Each number is 128 + 32 x the weight over its row's rms, rounded and kept within 0 to 255. Layers, rows and columns count from 0. Numbers have three digits each. The size before them is the row's rms in percent of the matrix's.

# layer 5 attention key, 128x128, rms 0.155, rows 95-117, columns 0-127
100:115048132085149103108136074146095093096145121132142145102118133163102100128170165141127140147087063101145178047153139069132152141203123143125219088141173159161138164117186109153087139178158112108127125117131108144088106158133156138145077156117159126085142108146139129184115104107160084131144132170130116126120170133197138124144049085139062145174120154155143166177111163133153120131176
093:155060172094119135154110134111168204110135149167120181118144079067129163118080190169087050082069086153130165141066107136120137190093118138139116143149154176124131107120142119100118171155109158100104109137151161086119120116114111172085059121103125105139064191104145154111073126081149159112119190128139110115110110121124103137139063109088097146143157179108098102101137157129122122076110
086:179160161179123152178131120105158138101152113159157197125143157066120054107116098182122085107110101122168129169136181137091132153176086142107096165168092089068136086159155146146145138118110130132091134093136097109089109115195117090134139126125095137151068079084050179141119105122137094104120113140206098122100048072132147159133136133074156147144123107119090133077145105120092124111104
097:118132174063101135092158117146123121098128143135173141147155091166132182158087166117133139100135136127060085164151118165194128111135097149134103111153149144132109120136193133147124155071055120168109098179097056123156179159074181130149148166116122149095118186132134119098099090069169143156159143147104137145073133086098126125136128117115162132093188149128158098086166171050097172116068
096:100122145121129098089090119106091140123092130118125119152180101197101113155176173131155145131078145185146204157119112155206073138016137084126168092111145134146127173113080142131074119176142114161190145140156196116110093141144155100158108095150120162163110187100175138126171132144130180109113150131139136129114140152104098127136077149121097085147147135076075128176131096125155102121078
073:139101174097139116104143129149087118218151142142114097076134122064144136103110120085111162150127107154122086129127140089099138143159141153173085119131157154120138130111159100105143169136161135149112116172047100117143176119101111176094105164046123096091162122146104088111101129079157066165102145121071158155133115185150132145150157091174140156085111105159224204089146176116103143160153
092:145127148125152184130135155161097122136096143172157117092109084097140159156126137168084154106112129106097104183186149159106217142140099160130135086145135197087116132084166104160111115085121117137138115134093091154159195137151160120096179145105136097117104114094118127157148109067161141135204130142108134129089058147146163111136140070158156081066091127076191122081210099102110166124123
070:134116110189182192124087130171169187127180177109078169141145127139116187114117091069126109186174151117173112107143151145124126119095100124171083104066115169081121110145100150121110119152136093060119084120123103159102076094145078114123101148092098169146153147109087125106159103185110121079115119085158170147179083125151094096117147157083157172126168117119122104160064133149092178137143
076:104184131092086155106111137132155128080129140173094218136128124125109164142101099119169090157168185119116146129199123110153104112106132100117172133156146162148175129182194122195146129091131107185082125101182099150087095140106128114164116157114186123156180097067159094158141177191112087117121145097153129092100101145156077149108085201104084131130133101150095151170104118117170145132118
083:167098145126135102164138097115122205118138125112075083063070109158144161054091125144107107124081022188168108139054146143123130105160096141135091125092128133117136116126095122154119151124158146139144216144072139098135051136098093121118100142182086104095106125146098128080108131150116094144168096132114102168122127126122130083192177083131144147171131148124144126107077115131133136083083
101:136095120150136143157156103145106121169106114123143090157143144112084134169158105098117154085127121127140131217091173156158155128119134116108164071146149088077098128090062112067120101148105137111175153162093136108175177142182104091095172072173113101107033148107127150113165087077138178158186075176140138102131136123087156145157126065142145073104107180127151150077140140164128130134107
079:116153160114096169126128158148168058121145184119149158157127125120167116179147156140125177069112180143158193176117122194096183153087127130139136125142149077086133151192136104089161122079117122144170147101133146150165174151118231120120160153109091124160123150189123169161142111089102170167125116142081147132116117138107184130111139123168122165094129180154191127098125173167180111165145
084:166149112085124081100124158130146137149162131098095144095152122140177077111133140155116058139162161137103162074100069099101129144143143128157080187110140111179092112147178167141179187125126083157086110107136118154063092098095204169132121161075172153107147133148072141115092142140101087091075122093160156126123087109157148129088112147070089208171158107155100118143149133092145118108173
088:135141158124120179146133136144116182132102110130145171142129133141098152108107106078103148084053128128153139181090121139247097151086143104133111136092136106065125162107124098122092121077173093127158143163104151083126094116130106119124140144211067118088060102089095144085128100144103123199177122104138121140114052096107151134132144105091179086147146146074093112119179101144118143116079
080:170113101160148174108125112159129173135119156124093133127103100121140135195179099136114152110175171113130108190054174160128164132036125120174140145125095122075132137143118097060130076132094116147165160162146133124161138140163124066078175151130063135142115148165105133129137146125168168134150086156110129169165118142115182099152148091160163176116115171159173135095111087220127131182153
096:100136178186127122150107142098107131138106130170112126127124147078152164098108171147146191153103094118115097161151150197134198136148137144131188061100119132071172162168094106149099108115121092088127158093165096146132147130109142116119106124130075102182174103119179090126152135109074124135100143096106121076120143170131116077195147113195125077152084181082182142102107134154072119144055
091:172140066131141120103088174115120143154130110134110121078125114190112065154135128164125180136196135143111130134113121142137111116120171122178179197121083142140143142079152111160159152068136166167168177153164162111151114138138158152100145096117091097144185095120156167127115156084158099152119141165188077131116183146115118153119155103116061136162150145024172122141133100048163139088122
088:164167142182132149105104134114062084163152089114105117156114184124133101159127057150123142162204161105124128116169133095119091081168133117120100152160143126195156160154137159133154085103111101132144199099151070135085132126208087125127181131109093090135168085137046119135149102170113162135160103127111155115152129107099163125147157121138175102169054100167173134121118070168101108129146
095:115138096219155170134053099099124131160123135104178145187143150195087081127226118105120135147159127130150167136143179117161123120079106111149099074120112098092114160117094126095173075170153141107154153119117130118084093144175115129164115104131092187187072109155101153164117141198135078110075104129139110130096138149086152103152129117094133171175142089155110095122132099153129128183121
078:139132154052151102040188131111069126154147131219152107153083166092172106160096120110111119134205120120117094116089131123097123107160170129145113105180152109165164124128168128178130155130143090184112159073127096157139152142103128156119171166085140082135135068098106128127083119159152106121123125111126127155122136158134147135205089104132162181072100080093168153111154175146117135166078
083:133114061137124150152185071188096151173090116087148162158176069145192136112145103158164138122101146071084134083136102112152106107147128143114125180135140077185113151133131175121129109138065166183134109119106106110151137129108188143143123170110160105070133114161125113147107120119147099094043051103101148175126109124087108163171109113127128182134117119172133088131074164187117171158110
099:116120121125108077078056106075083138130114128138154129147194147152107122137173151108184163123134141110142138143104134074177079102074128092083175116120087137144118164116105133143082139163169132117158153105188171089085025156159117109169100084130096184168106148149146111156112159180098149106112124132141087105160169149088079123149086184086087120141128139116077142168139078175117103113117
099:118095168117149144124119127155122154171122158110124104097117104130135125055112087082126133128098079150144116092106126106096161134170130163141049141164147054108133099128094148128108185143177110139136072141036128147138170087127151183119074157077144141096126131169091144101085116170149054150120124104097166174147113152108119066150158085158166185115121080148201143109106179126086148118091
# layer 5 attention value, 128x128, rms 0.129, rows 64-95, columns 0-127
099:152103146107151154175170091079117139103127193087137129164126103151124093116165090168192148152089132174143034090127113142065095137105134128112159174173129121150114141115138168154132124106062132145116167117063142178186108131141131070107135115109059102209134139131130123157118117131194167128150135075122135144127124170136142133107094102105118100116179086121140116087115109178123086202074
090:100176146209138017156127126153114103093097107152110123134099144140122147152079163114119105141179097089174123135120168140051140113160123176137151068060137169158152134186101128136151122173139114150066118160133159153170116152076125139189179121154118117064118124141135095093121150136156116115129115168172152085119088129199138141117158167120088135113142161152049160150172112123125125133138
102:163098108164108092146057107054142151166091142151090126044115103073159086160157145135136090129129119159194135137120131113112159077107096116139166159095150139106106140126153165129115087158066070151143091146121115142123102140094080113104121137137105108111141106144196095162144166200149106136137139116092134118110196177150110150103055153155088145132159085196111165065136125162128112139070
100:148142146151087127143080177097172119108124109130117148140139130036100105078110093125183124188103115161102228110096140195061145161090077105139092119161128146071155084105108126151090124107151099108092182074168087204130152079132145114127120132133117137136117099145096137116143155180118119105144140111122088129071112178135116091145123164124140161123099154125134146095218151131151139106179
108:181124115108103107162112096144063086145108079130150104143217115143104136090126117163117196148129111149067124059173184146090155131177118081093103125184151077126137146208120129107125137085129160134099163113045063126185152115142152118091103131126048126142141087175086147153108108090134149172123119137139124142088112124145157163148122114101185157097149142117114133108143155160185145142113
098:123082056129127065117124081105078098104085142122117139067123133128139040129192077115053116130114099208171083143087137103113091100117130062119135185157172189104087132116147161139133123095103159095122097111098137123113101164106112105135136105128135113115157111124118086157096216136144115129128086092136094092158189171136115118119093142147104105115193116131097175134108163170104105143121
094:153101092125152165130148141142094139146059124115134094116226180084090051165137141108126165106104127195131129165099108187171209124181153120135111123171138179042127122114146120143137128128163164143072140075082144153127110153137134150097160101169119097072115066130106107127071106119161080139126133153161111142125141131106116130158118136120163121145145138119080155160082108155128103137039
092:121168158072096063164096161152139139129095101116165096157089050121119168152127113155076171122130101094112140159137111142117142144122082108142108101123089137124198144104129094095126063108101131059110119100125108118076138132131077113154164088139096133122142078155103152172155112152102120098109181174147128135144075073175182096084117096114134131120123183094117169159212204114168155137167
111:126131117154143059078088161105105172127132124138127140140152138115099121165141161147158130186110125082157108102095175167130100124133148134149134053126112135209146177124113165144137184138201104196084147175070076148128146137114146140140117128173127085144182114120175103108106116169156121156102131123126175101140085158184161142145104184121174174144153092179081145128138049151080117072121
097:159104158108143110124147047106150142104139145092103183103106153183043066114157150121112125160092149128126189146031141113136169158074161076133117154147187144118116071100127138121145154106158150113105129124092088169049089140142156093131047143205124116135109152147080136164133108183100095168153138109159144142141132172155142144128111134125141114114159071132155165118092124089132093121109
107:111116103149142084154079105145127140125069072142114201118179084121088174141162166129145134169058070154112107162120080131079114129137059137070129110154131101136141138169123156122086126176160081071090172068131135101145161138097096182142158126161137084121128095062135129068087141117150074148154160153104186098117129140152097132132122138145130131139081144182055173144126103166128106144138
094:075145109118174019134108101114129146141124146115117141127113132158120109184179152128069058099109129078099061123132102140174082070173176113137149160139167141134131138119140153170157111107111130169139122181125072091094115185099062149164092135080106124173083184111121114177106148144098076152164167121132210154169088146128152095119155162120101170134163112108129147138132106100112101129129
097:154115134170083074118053170166150079117154150099146160110168114164122088056104096163104147179130115137095150080156206141101115176147078114142111145100192081054089129100129135107112074099086146065142087122162113069151136136138158094110103118096140124145103156123088168070129186112114155085130145123096140115115126103117122094157162182139106163122138189134066134139122116122096171133135
104:113152084156143086066114129195095090087092118137106169119112126103132113142147164130191114127148111123166079199144104093083150146147127147082133120180137112170066094159146160144080098137082073196104165127105116117143152138138114095144140156123166119097096140141134146134158218153133085153126133183122120123122187160153090178167147196148143183106051113150105156112116171167102101140141
094:135145150188099164121153056139166100139135155078160204095047119115135085159129120145114159141160131186124134186109139114162122103127191190141138110125157165157085126094114115117123133162099059088098106130113155091088119114145141134159133137171095104079127153171136145075143051114114072118148172139153208164152162105187162129140134091129115107123121128171072157134159169115175130153135
108:129053143132143141170199073071153094169082186107158131138054088166084087147157135132090115136119144147116105126094103167108143093155152090131139172151159195157151097124110073145149167097092127079112118105104113129081100147117106100136098096132094141139084177134133109138117187145144111172153098081198162142153153121150139102122133126112077106113199074097129141139109107168097152078073
093:086075163108144146159119190137089134097106154143175080159148148114138063151148060155103096148125140131102151114172139157135138158155098119149114167116089151102170177084175108131103148122154181134135120141150136169176103114096103196111206148149112098137146084117141106157131121119162144098117079197069149115150095174145155084086117113142122141152195171128130180108180106087152128177201
102:159083166170111066102134077117105134141179141117172128176139081122107165142159145151138157157154128154118074152175169099088110144160231119184133145062134082126067157192075141128090180080080169189178116125102145103165139134162119127162208111188125121124103122154116117163104095099154134107154089126111177135140103108159132136138130145115115141129109115125113104156104156161123153114065
093:107173151058152116127119217094136146108081114124092133116126153065143168119121117089143092131079120108133119157084112102126111174114078120148129120152056160144174101113136162140142117152194088104046118118171122175130107165076101111159135146130167145139177094073103114148095163200143126140157176098174120130161092140075121086079139163130092155129165174089163115176129147083113091109138
102:105117135172080067133127102143116098129114129119089144132106097067140092140081167080061141105128106129166175141120114102183172061130153086125111168095144168087136098179102122131135178150177141106023113132111103079080119118136136167167049108136142081135096135108137137091161116156125059114131135090122113115106086170192135152135151179106142190106146075137122136128163091131124109091139
083:095136121114165164155120159081128143157114127146110118138181123190128114200164163140067096082111165158189118023131081118150121088165133117121123114161150085134143131099166038114156102158134147125151144121127106116155145091071125239110159137126094106113088143131129152082110110080136094147101136194124171137149101110114129171186161070129094116148149121153083137119121106090166120127113
082:172123095140108148117105106122173139100130124104109156114148109155103145107093181105145086189129105186064138163145144082164183160130193059162137129177132126173094108174104161122114117128159141111125109180172074121052116097144114058129102116163146182063129118078155141133135175148099120122160139139178126115118156139192145104148186182103153136096077155169127146108107164134086155083101
109:128134162117099139084159208061110082161185166159142098155098105108154154084108112141105161146155162110157135123122147162109088121150110118137107108063139144188168176173114087131153154124134185071194097174132111127132140117144119111132113136148158125120158121093166047105145091159130197115066117092097141136148103069086138076140195116144112107163150105126150103149179087129106138133202
097:149135138145124110067127144140044112100139124163148132115074195118181086128120104146131160089216153127147142156107200161080097081182146139107108120113156098116106109159139058125158130067131159157147133145099091150180146200150158119128138113159109126099183042151063074170116109122148135135126088154106081120137132118090106105208147153123157168123096116085140120137107115106125135126116
094:148161144124115073155097098181175114121114121119124201079081069100081199079121164166113112152119095072104139102096159057146122108134124060123128140154188145139163071148163111110160105144123127098083136133161109135072129125079101106127069128123172182143154105091164168126152160152150168187120159100164142100106138127171120062094139196120110112057145144131109124143118132097117101135138
089:127064176096131133148149156162139095084139148123183119203149131124107120129129117151164151174139136117138123134091143143197113149138194148142105127112099102112128109154138050107137185120171214166190167109122137123134135064160137096154130123190113127107086134154106190187166162106105134096134028165101116103166083122126131107116123135119192171117079113105188120130153119089144129139156
105:074143086106159115117059130135132128152154140085139116113119123161130106123181145093131118139110126118230106085161126111167154200111090081105154105161168082128124102140157215146133120133114144110174162135168138077173124165092145114155098141161139119122103172070165132167142158158137198130144203146103132161171121085074125098137122177155125150108058101148127135140146115145131042152103
100:151051162096098207109111165102145201153135147121147064143149095174103112160158103108196080108116159159140179081132084096078128170067095140135097096112094097132193111118133145121136166167150161161159114106188152163158115109127143156156136135163127102122151155141115095161130097153133145068110140140122177130129087151132115092159106088148137117171123104151200167084131102096161136072176
104:149140142106154185120155161118153064149151161107164147078091112071121106091096106078186092081151135108138090199182148138143153092117035179122119078162145146173097129087143118109129102129081130152142122148127180116170128102125105168103143165158092126045110144092149134150157133115096162098132162210127112146135132090129110098142133101134141078113078179149135136111151186072145089154150
106:144079183092134176123173189125160096132148179151129106123107107105138154073066144083155102143157147100133173111119142178206100109143159091119105107109105162192210132176116097140105182141173176141139152172132097134124160095147161116156098120099156136088156101077122124135160109114129191181111105132166155149111123148115117103153159160115136141163170186101174096127087096056087162106129
101:162069094123139210164163071114146191142072143093091104138071118129153103102128091125135132094168148109151160176108117164183181117104093115098117209137143152116141099115110076113116104154050113130081181117150094181144129138164124114105120114110049138103091125128134114167100077156119118123160144141134122154120196190140116101138101084138093122121105154157121177060145145110144125178099
103:144094117160109194066136130124151168134123144087126137118089135108103111106188077099101121143100130168165107117095169091160066228096142114174157140130127102089132110130132132102091150130116144091167121083167126184120107111104143101168151131214120096090193097116132128104078163133113181098151111107119134148157140105080104030101123148156060080094120141106109152148107182099147131099125
# layer 5 attention output (transposed), 128x128, rms 0.13, rows 64-95, columns 0-127
097:108167132162110186143088136144122095131128120136136161070140171108138161138161170136130100114155116137035110149098160164124145183204139088159121131142037157072108162115122089084192086098147079150136089196171156102145140086098100160211086125141175123130129144153144155079094128137157103131104133139138112154166109136134098134139134143160129144046078150146101106152136134093152169145093
092:105125154116113079034144137081094144101126157151103142152090071066173180117136125176133142148076123095163113116116149107093061073077132178083121163156141136147165128109111139122147107150112134133121176088126113149131099113116109146114123143095146089067190118109115169136130128113073130143120081078046104107131102150107072113190094156084163184182096143176108143166103104110103138173121
106:086145077170126115133092160079148071068151167118086168118115134130163149147113130138154118133054171133128124113100149176090161122156120147151018112138145130105130115152108132164117143098143150117122109145155111164115105155086082137194093166139111134095159106142126111142141178174169122151156153130057069152095084174096097192183088171144129167121120200151125160150098189111133108166111
102:140119104137075108129142147112132114140063126116106144123130121079105060078121155089104099123154157080114133146159077104151131151075120089138055116112169139217130083129203121114132152111161147115121126092136115197045119124115141111166150163101167148128170127142097152167113115133168095173108171094119091104095151075174118130123092089165128151093158136176095211128100167102193140134145
108:135150137121102128149151170195153090159062113086127126116092153127125124135154110156099159083166085092108102117072190109107143130106104085218126126109065100101090131102046062032172081124150100110157063130156135128149116116160113126113163134104157094149185154080099121111138138116190143113129117096174131102119124131145131102149114099157102085095100138094100141145159072107152101165108
098:109114146156112143129083146144127094117154147130112143103113116164138194140115147093159123108123189117090168140073151191121154121130099149178029094108089136065144130185056079077150115114150070130165109131174097082143108124066074130155079107114136126100062098136091168154093142153117132110165115162111134156142143158126104160171073109162109190097081161176124133154144108169145108118157
095:092160121106148106133128171185142102147115112134148115074128129137064155099176125110121149160133156125063140142093235185127132108109106093157101110106123124186104137161065083075120126144105083145096092186232086133162103149106101107099108126106140139125103166087120185144131098144125179061169153125123130057147074091124128149119122123153084153117091104116158133151159110123153093129166
091:179108185184042142082120152102142111146112147106132136147095152087105104097095144132150151126182077106173127097142158078068142117119147159134097156079133144097155099076171118091145142135181103088153196066146064158116112099162105135083132140143108129126090140113129115122165197125163151058090148068156178163145142098163147075162135099208128130169116125156112120133142138132154131101110
113:167174102164167089113107123116116162097156156060108160149086045110156114104181129136161130138052142163148144141151149083111047132145138093102077185160091095139106078157090128157143140177112144174131091084138089102145120122104131150171155164090184111131194099114133121136141097125107122152150155108163056112133091145120074194105122151108149094125164099161136156112121115116104142201157
103:112146101139115163147129173174194121125092085170124154108134099124093049096112128033111111146120170178062154121084119144091119202169134118148148173142147127157156062171123179056101173121117078163125134124153135120084089124142098137141111151101140135110112128166175150124113095185153110157110148172141120114102149098183124155110126086099139126115143099209102185185145113119145135132166
111:100147139149157088086149115122137118100091142157095127145111169130176121127112139120104103188140169143131110147111144136163097087069117124064060116159125161124186087129096073138105146194132165102105067104162055127155111100088110103132145111152181113076114118058103124148126177087096122158087156096115129161175069146123051159151068114184093131139076116141092154124081083130127094141138
093:104112127181151188152106096110142079081142177082133109154126129151138160105121125117144093095066127152151218144087111115100127134188142173122121159078123142092181134118097173154117076131125126193174146087159100087117138158115059132149131103160160142079151123057077114082161160127084110172155115111179137137174106120106154183133129148141111124145191156164107091181178117113115133157171
097:125074088117115089156127115132114093132123109207129131081083123114143121145076123108163111133144109089207123133108075094174103102080140116175094146167105130080129107102135138159104114133168147100175126130097132146128126177118116092147213115131165154106152076078138070125088143065139114155108116156100075156149170110110123107176041105159188145129142139152147144134195109167195132089164
106:136101135151133093112126127115119155086134130134072179126158153141109168206171149130123089115109201110147133133085109148144112084131098118154164126110126113101134117137105113116045066155054177091060089096152118151141106207100070079133096164145131097108163086091055128169141138070107090136158091097066138133125100154118139122170102139109125110106116146150104141140048109118118097182114
096:180120147167150172095129078126127118123121105181090138135101118140126099114153137104138136168127072173146063127114158155097119121131106118160224122094193137130177133080135162135060138176132146129142155188130148110108110125098132123106156090143090149102081138101222089120108131158144189079110131134070135139164127138170149105161121125084179149138082143144151154173054058177109157134118
105:086157166167130182134094100183152083127076170130101118077102115145128121101123111034161095093153125141072125133085185132114125128171179115104082154124138128111167145133107148082118144088166049142144156107221115042110123108118097162149076116132103152087093148158145148119105127195141124145118140149136148135177129107123156142104139151136132188054109132169158127157190115137167129136126
094:123143143148087125137102175053110112106187109063163106108098135096111143103117177164095158122082091038130140122179156100071162126125128150113126089130090190138051141141129076101146087143123106086152147127147166156056209123106128166121119116079142118161086152125200156114103143149126154123151115124192115119139076118123104105126118104156080156137115145126125089149164122134173184080148
105:137179172178116137070118148102104104124187086135118121133077116130127156154145114100128146094104075145107095124132193140121146154132132119209206128119130106095104156126091095095171131133127147089151155157151136078221121170114091092128180074112109078110178095174159122123131117089136091145116114136111139139169107165066113127133183151083090122120111153117127117221170078114112126183096
097:140125089089104116107129126104088175146105159110188115169162138086095153095108158077153081157141168165123169129155051127113120109157176174028057137116081133175140101174184117153147137130130130144086161077129123122118117093140124150135116141141169162129088102161097156161153134128093127149097172081150113117117127074157094137106117107147110170148153110203060176143141200113119124125184
104:099120139129092154120158110165127087150094125145100165104076086136117058128094157092079111070087163114102144143141070162055096120137143146124081149164164120181199114169048156136149171145106134144116117076165123124119140102124125121128128104069146136097208098120122175135176154178089110183099127097079156079084118096142146177127136145111147116140139134189158141135101119146133071130191
084:114130180142140147168161104114127154142161113104093126085150127109135122090130079184114132172088112108144133140068212144138121096114068134100125137118126187132091142093085141140094121117121088160131095173155111114080184131168162113099144097159067164074137175061165131068120164115129177123202136119193122127138084137142133093120099176142082105107077116055118098118144061127113101087119
083:106133077108148060145093099154164115110109117143103134147122101159150126135096092037117110092191153133190148071135060167105122125134117103134175193151194102169169112159196192154162155162098161119088142064126158134135098166122117120105147106106137109153114079147142079162126133136120124144101178115136084139108135135146106132136071118128127146111214155183135168153120097090148070153140
112:179121128124152117097109129041100173143130112087145112166117092171153136083103087116167168135081084125168137133212075078145114161140124123103066146143129103127103093130130112190172170069115129106145158108054159081141183101128170207127139175146110132163153111150125097133139106172148121146132120145135123125128144138075121161064113141125182093130170139117220109123177159101120125105125
105:186110131092102097113116198100099179133112090089135157127139094155097146126193088161145128085104150130115161155140181140120151151120070179186147088097098075109041122117031070046151111100102122108134128174125124119136123185167114084107095151095130103133187134087087105156101074158116130090152068134106117074118152141109154107114140134108105097132128146110136118158170141160127126146141
101:098098059128122122151124124134106133098080182158128151130145107128167082158103094067112095138169153142190145077073079118072125113105142128094125179190124120107185083144152142142119183130140142174098153068079131091109073059192104141130138159140134129100125071124112124153118172139129103168064142116117153125130147123152088120152064096164165159151155139180075144120118147090171109111186
092:154177221120092157126171158126076142125149110170083118116090106122084078167153143089102145083144105109118146111174146097088156159124113148164232148153145116164060116147151148083157110134134094096106139147128158165112151176134128099104110133099130068175124110165132157120103134141119106137154134127223202124135125152169165098102153097102096113124145091096114084185140087138165145076104
103:099181109156097138123104107070126150111163135148123100131193118139131215165131100106143118140075168181152133174087029124152125103147136137119089139164150127144118068171152167196072096131098146096148084091141164105166146092099075131125149159181168093105093079098134112032120146144168136166123148130099125170156142104135128134140068148179129087133162127090115104113143122103130094123136
102:119165121142088142138128118080157162104128086086128111130154092124135112068124105156066089162099114169112103117221116117105116166165144129109064101158159142173109085087167125159144117157135098103104132116113135179073161097117162113128134147059104162186123144230183149124107122157148105188162157169169092154131123092154146142058121124130074103096129078102116161152122129093135130095071
103:151093129113136111095100162069111143172109146112084096155169125169113159176146126150147165182119089087182113115142137138139135124095115138175150090093172105181135119059183111153050079147086127099089123139077176160080143151137113116106124160152077131177066127097155117081124137131114180089198140127114108212151126149140118054136146128125163089143132158063145107121119118131122171100096
109:138139056049142103144143118136084181152113165089125154177140097173151126110128091089152104068143140120137143127201098062093079116128166119097095188137169095206104143121157151132147153125085136107112144126076165057122155090194165136122131170116091152206134147144093152140112105166094106142145162114207128116116103100112101131080130121102131090128168127120175104127181156135147134116129
107:067128098164115167142102160116193094164093121126089163112131179135151108116150079137108118082172161112038094141096170167115156113128120132169163098070175152093100184109130125050089092123159110119095108198157132157094115133144138077127072149108148170141086178111160135117161168171153145069182108131128127129147096099175148081122080148128165115120111165132146121122131155128178141104074
106:121146121115077157102107101064089171119143119155159081126100122115121167127118082024132129158135157208093115174136117167110133138121125170141106107102141121140119111176197091165123176155191158124144140140106166079156110095081113126105113119082107127097055126178176154124088128116141117177112149196154089132174160121175122131124083093138109187142117122169108183150153135130153173083161
# layer 5 attention query, 128x128, rms 0.156, rows 96-117, columns 0-127
075:123094053198164125125166129100115108194104075167102153104179125132121122149145097133102186113163143145104151113107146120139114164114142102097115153072206074099116146082098101140133092166096154130102083133127126113135173138167141158106115147112176098161145152111093134118102163118101175125124077171144113173111177058149097078144110148156132181179106161093152198128055162109121069127140
093:124146090111196169138167126143095109169126088151144157188112186137096061121113110109133159134167140157137157089178127151169102092149159076084121090115166108101136146109096141167058055157087163149197094129139122145167207108158108138089116168158101174127142125128127170177118152147102149138131097169170073109128153172139069146125124113119107123127067140120165177159123159138184100166143
100:119093129143087120136124167098192114066143152110123116098154118127153146151125204145185114157123155117176130201129110086078137176099070162188142133127112148170140133154187126077149153190142119097053167134107107098120064125136172118152124128154097129125074139095096140150189084151158090153122120103105126123122122106074148167097089129163175132104174089155055096117093087134131182121137
092:069165102114185165142107112152120162157172116111106104163070153077120138125110105089097138114132161190206116119139100156161135067138165140165108146142167125106185168106131127166125095095116135115187151100125109073091114156205098167152133109065108068115170085135125160143089155108103134122096123160211135137142093143118119159144133153159104130108131155132190173161106143038118107151141
100:150097121169088099107127126128150131072089124075093156098159127138185159166160166173182113157112097116124116140120154103126130189151072112151159124090115156176134115135103186034144129152159136136098094115072126101109075106121160123143111139134133093155055163113142094100157113176155137129150117095080167134126147112143118159103080164157120057139180157102031095128112080174129136091090
091:120121162058114131101116129107121102115146113173130107138106061151142092078117150173095108114113166143156208158133137109158159103113183115166121147164159165103125106148167066125134152081065125119134219114113127112093139139118113148125123097067104108103217151148088163169173180121136167163174159170172167111111110146090189091133141124131186097104115146118191129096102119082122114127172
089:103198093139162134101141177123101169146190145116068144133108127109143163139104097095061109135162171123178159141095135148067138125113184158123071099144095087106138133131169114096134122138117109096149135112172122086081162162174153195132117152080090075142166088134082141081143150117072151210095164154126169110188147138154113130148162096127126161087109108191162129163113138150108121193139
142:120181114173200160142126168138100185182125167138122143125087129118097151121134054074122122132149201127108094146135116144129095099104127130079158091099111121119157160118139147200072102187134123131137061094171114156135161160203128142108065154125142137112149121120163128045129127148080164090106146140164133094143143119151051168148136143114107144122163154141089172196128175141155087142105
092:107134173080119125144142116158120130094115061127103113160173163088108156084171169147118153171160061112139164091117086136140092162163115176192139065125084153132152123112181174120128123103106112144132180179184109138114099122122080221120142115176123144163052140149141093190115138119159123112145126115102172129138124141103196178139112144188144075142088110082147128129131066156094152128124
097:162123098117141140107147128168079093135125127121177116145140135168115129105100128119113114136122099138045132128162106110199098097120142161082112145178112053170070125096180119109126088094137161203119128162125161171206197145082122143113137158084142141089119097169120132124066084100199143093084125137128104180111164128077155179147081104077147159121149153114088121137134139182113158171137
081:156112086111148116129145144128108053098105176115211122087160129115144110119114109084115108147129180177093137130178126106155123098090152090114120171157151098154097156179138095152122129094144135149094084115105143198122150139126173069141135200113135148089187105146114163159120106129116075139066152130170134137059152118128100153133103138091121213092155119189098133175070162128167125190157
084:071071141104138107137128134118145162115133118154135114107159160122129082114155134124087092124181170105206114089050145180088159142106134082186089120121127179096145090131067126077151107151075093086080150080117107083101074108141168111141127128135087146137152192079109173130187188135113121167121113097150185109095138095138099089149156144103122135118173130143132175096149131076145099067138
089:102242150149137118101182155120175101084134075099131126147118108139063112092118162113135151146187108153084132125176093100162087132127090097097108071125152128157130154158141190122121129137095133107138157142120106178092139134102111169182146123138124152112129175139135109146071131151124191105095161155123149116134087128051136247133156100158140112135123132110092130161094084151087179156165
081:077100087093128101069138142161112093114114135114141121156185121169154157142113113092081135107220203134101132141123086101151159109111154148129113110142124074146099193143158121103146157147139153147118160139180155106133165185199126163104130168082120092134121095151077124108090091126138143137077100139135129148140167182083155168184137069083132187108116130193103132151092114175100128189168
095:149142123168120124182129072162077089134092155110137043097157175129137126133156113153121123126113071136144125143170173122130136115139138142181174160096103071130127202115147141222101152112146140131100083188111110203145130108110100098096161158170168113117099116100195107139094093073098110077095168102128103117128145109162144110129125102134131175185106070107116049143148163113112143163141
089:085080092114158113099155141112146170144128134182107090187140178094154109171183121134149199070117155105201103085160127130117119170129126118198087160146185162103136110150115111133172158140114130119114122086075154094134133192186074164102108104128127155174129169105154123150077136167164126184115120099102145134115208189147136116097111133119088131139117102136176081093144140101111068130117
091:121051180012101090108113118096143138122104174106163160116119119163129111125147155127125100133099126102124128083089099105152143129110119136131114151138125153143081118126162149098149164125164121134153151102154158159061104126042109134103137113057166148120149119140140095143150150099100098161163185086102150144124128142148151129092161089089100116139114190171116052070163103174123163037080
083:162107113121091148059129110091122144073171103133145193133091078122131066154072177122121150158086114183145131148201090064052158155097105125188093162148177112126188134128143102108200098116162153146075099108064137123128114067119124087094132111143127137143134127131115183133156121160157084115170134182124173118130141134152136097082115140124130126130120184155092097124069094135137121133091
073:124053126109153160134079198094123100181107174093120105093112120127124106119158123094158136166088139144166136114044120137118145163102164145137147120105050145084125085069098126098095135130133130085135106165201143099092158171145117123158141074171175125134166149089147102086130107122100074050100135097175100130126185139155107154076120082145113068122105138101115114121094092091123080093144
086:124156120047079131089145098097180142096105072156143208117092108109138095120116112169134095143166051141113139122178138089074178157129139107121100143162154128142124093134117144101188118089071141147117117095109105140092104093082159087135152146126098154150113197113083152178194136168157128125188135153121173092098088128134158069109199112113119150102110126155149139064155112079110143129105
081:135164121183190178154137097149082147152162149123101096133113149146108122123147092061141200123148166116157082119122090138129074116179101127091131088091116108138151147140121154148077141185201124093103082164121127096166129117182118118142098114191183158118063072112176153055069138142099153110096098128109107116180123143121069193147104177150129109160133165134109115183108131146139145133141
105:104144102121079108127109136115152136084148092135160170142092086087156143115132177164140068137108095131210162169148149129106152175175125146164112115130120138145183099098088110047190116074070127113124176093099106086082098089132141134187122159109082112168100148148072109170157161166142134206166150138135161121136085107114182107120147143181147067132162108154130141090087091121099141117143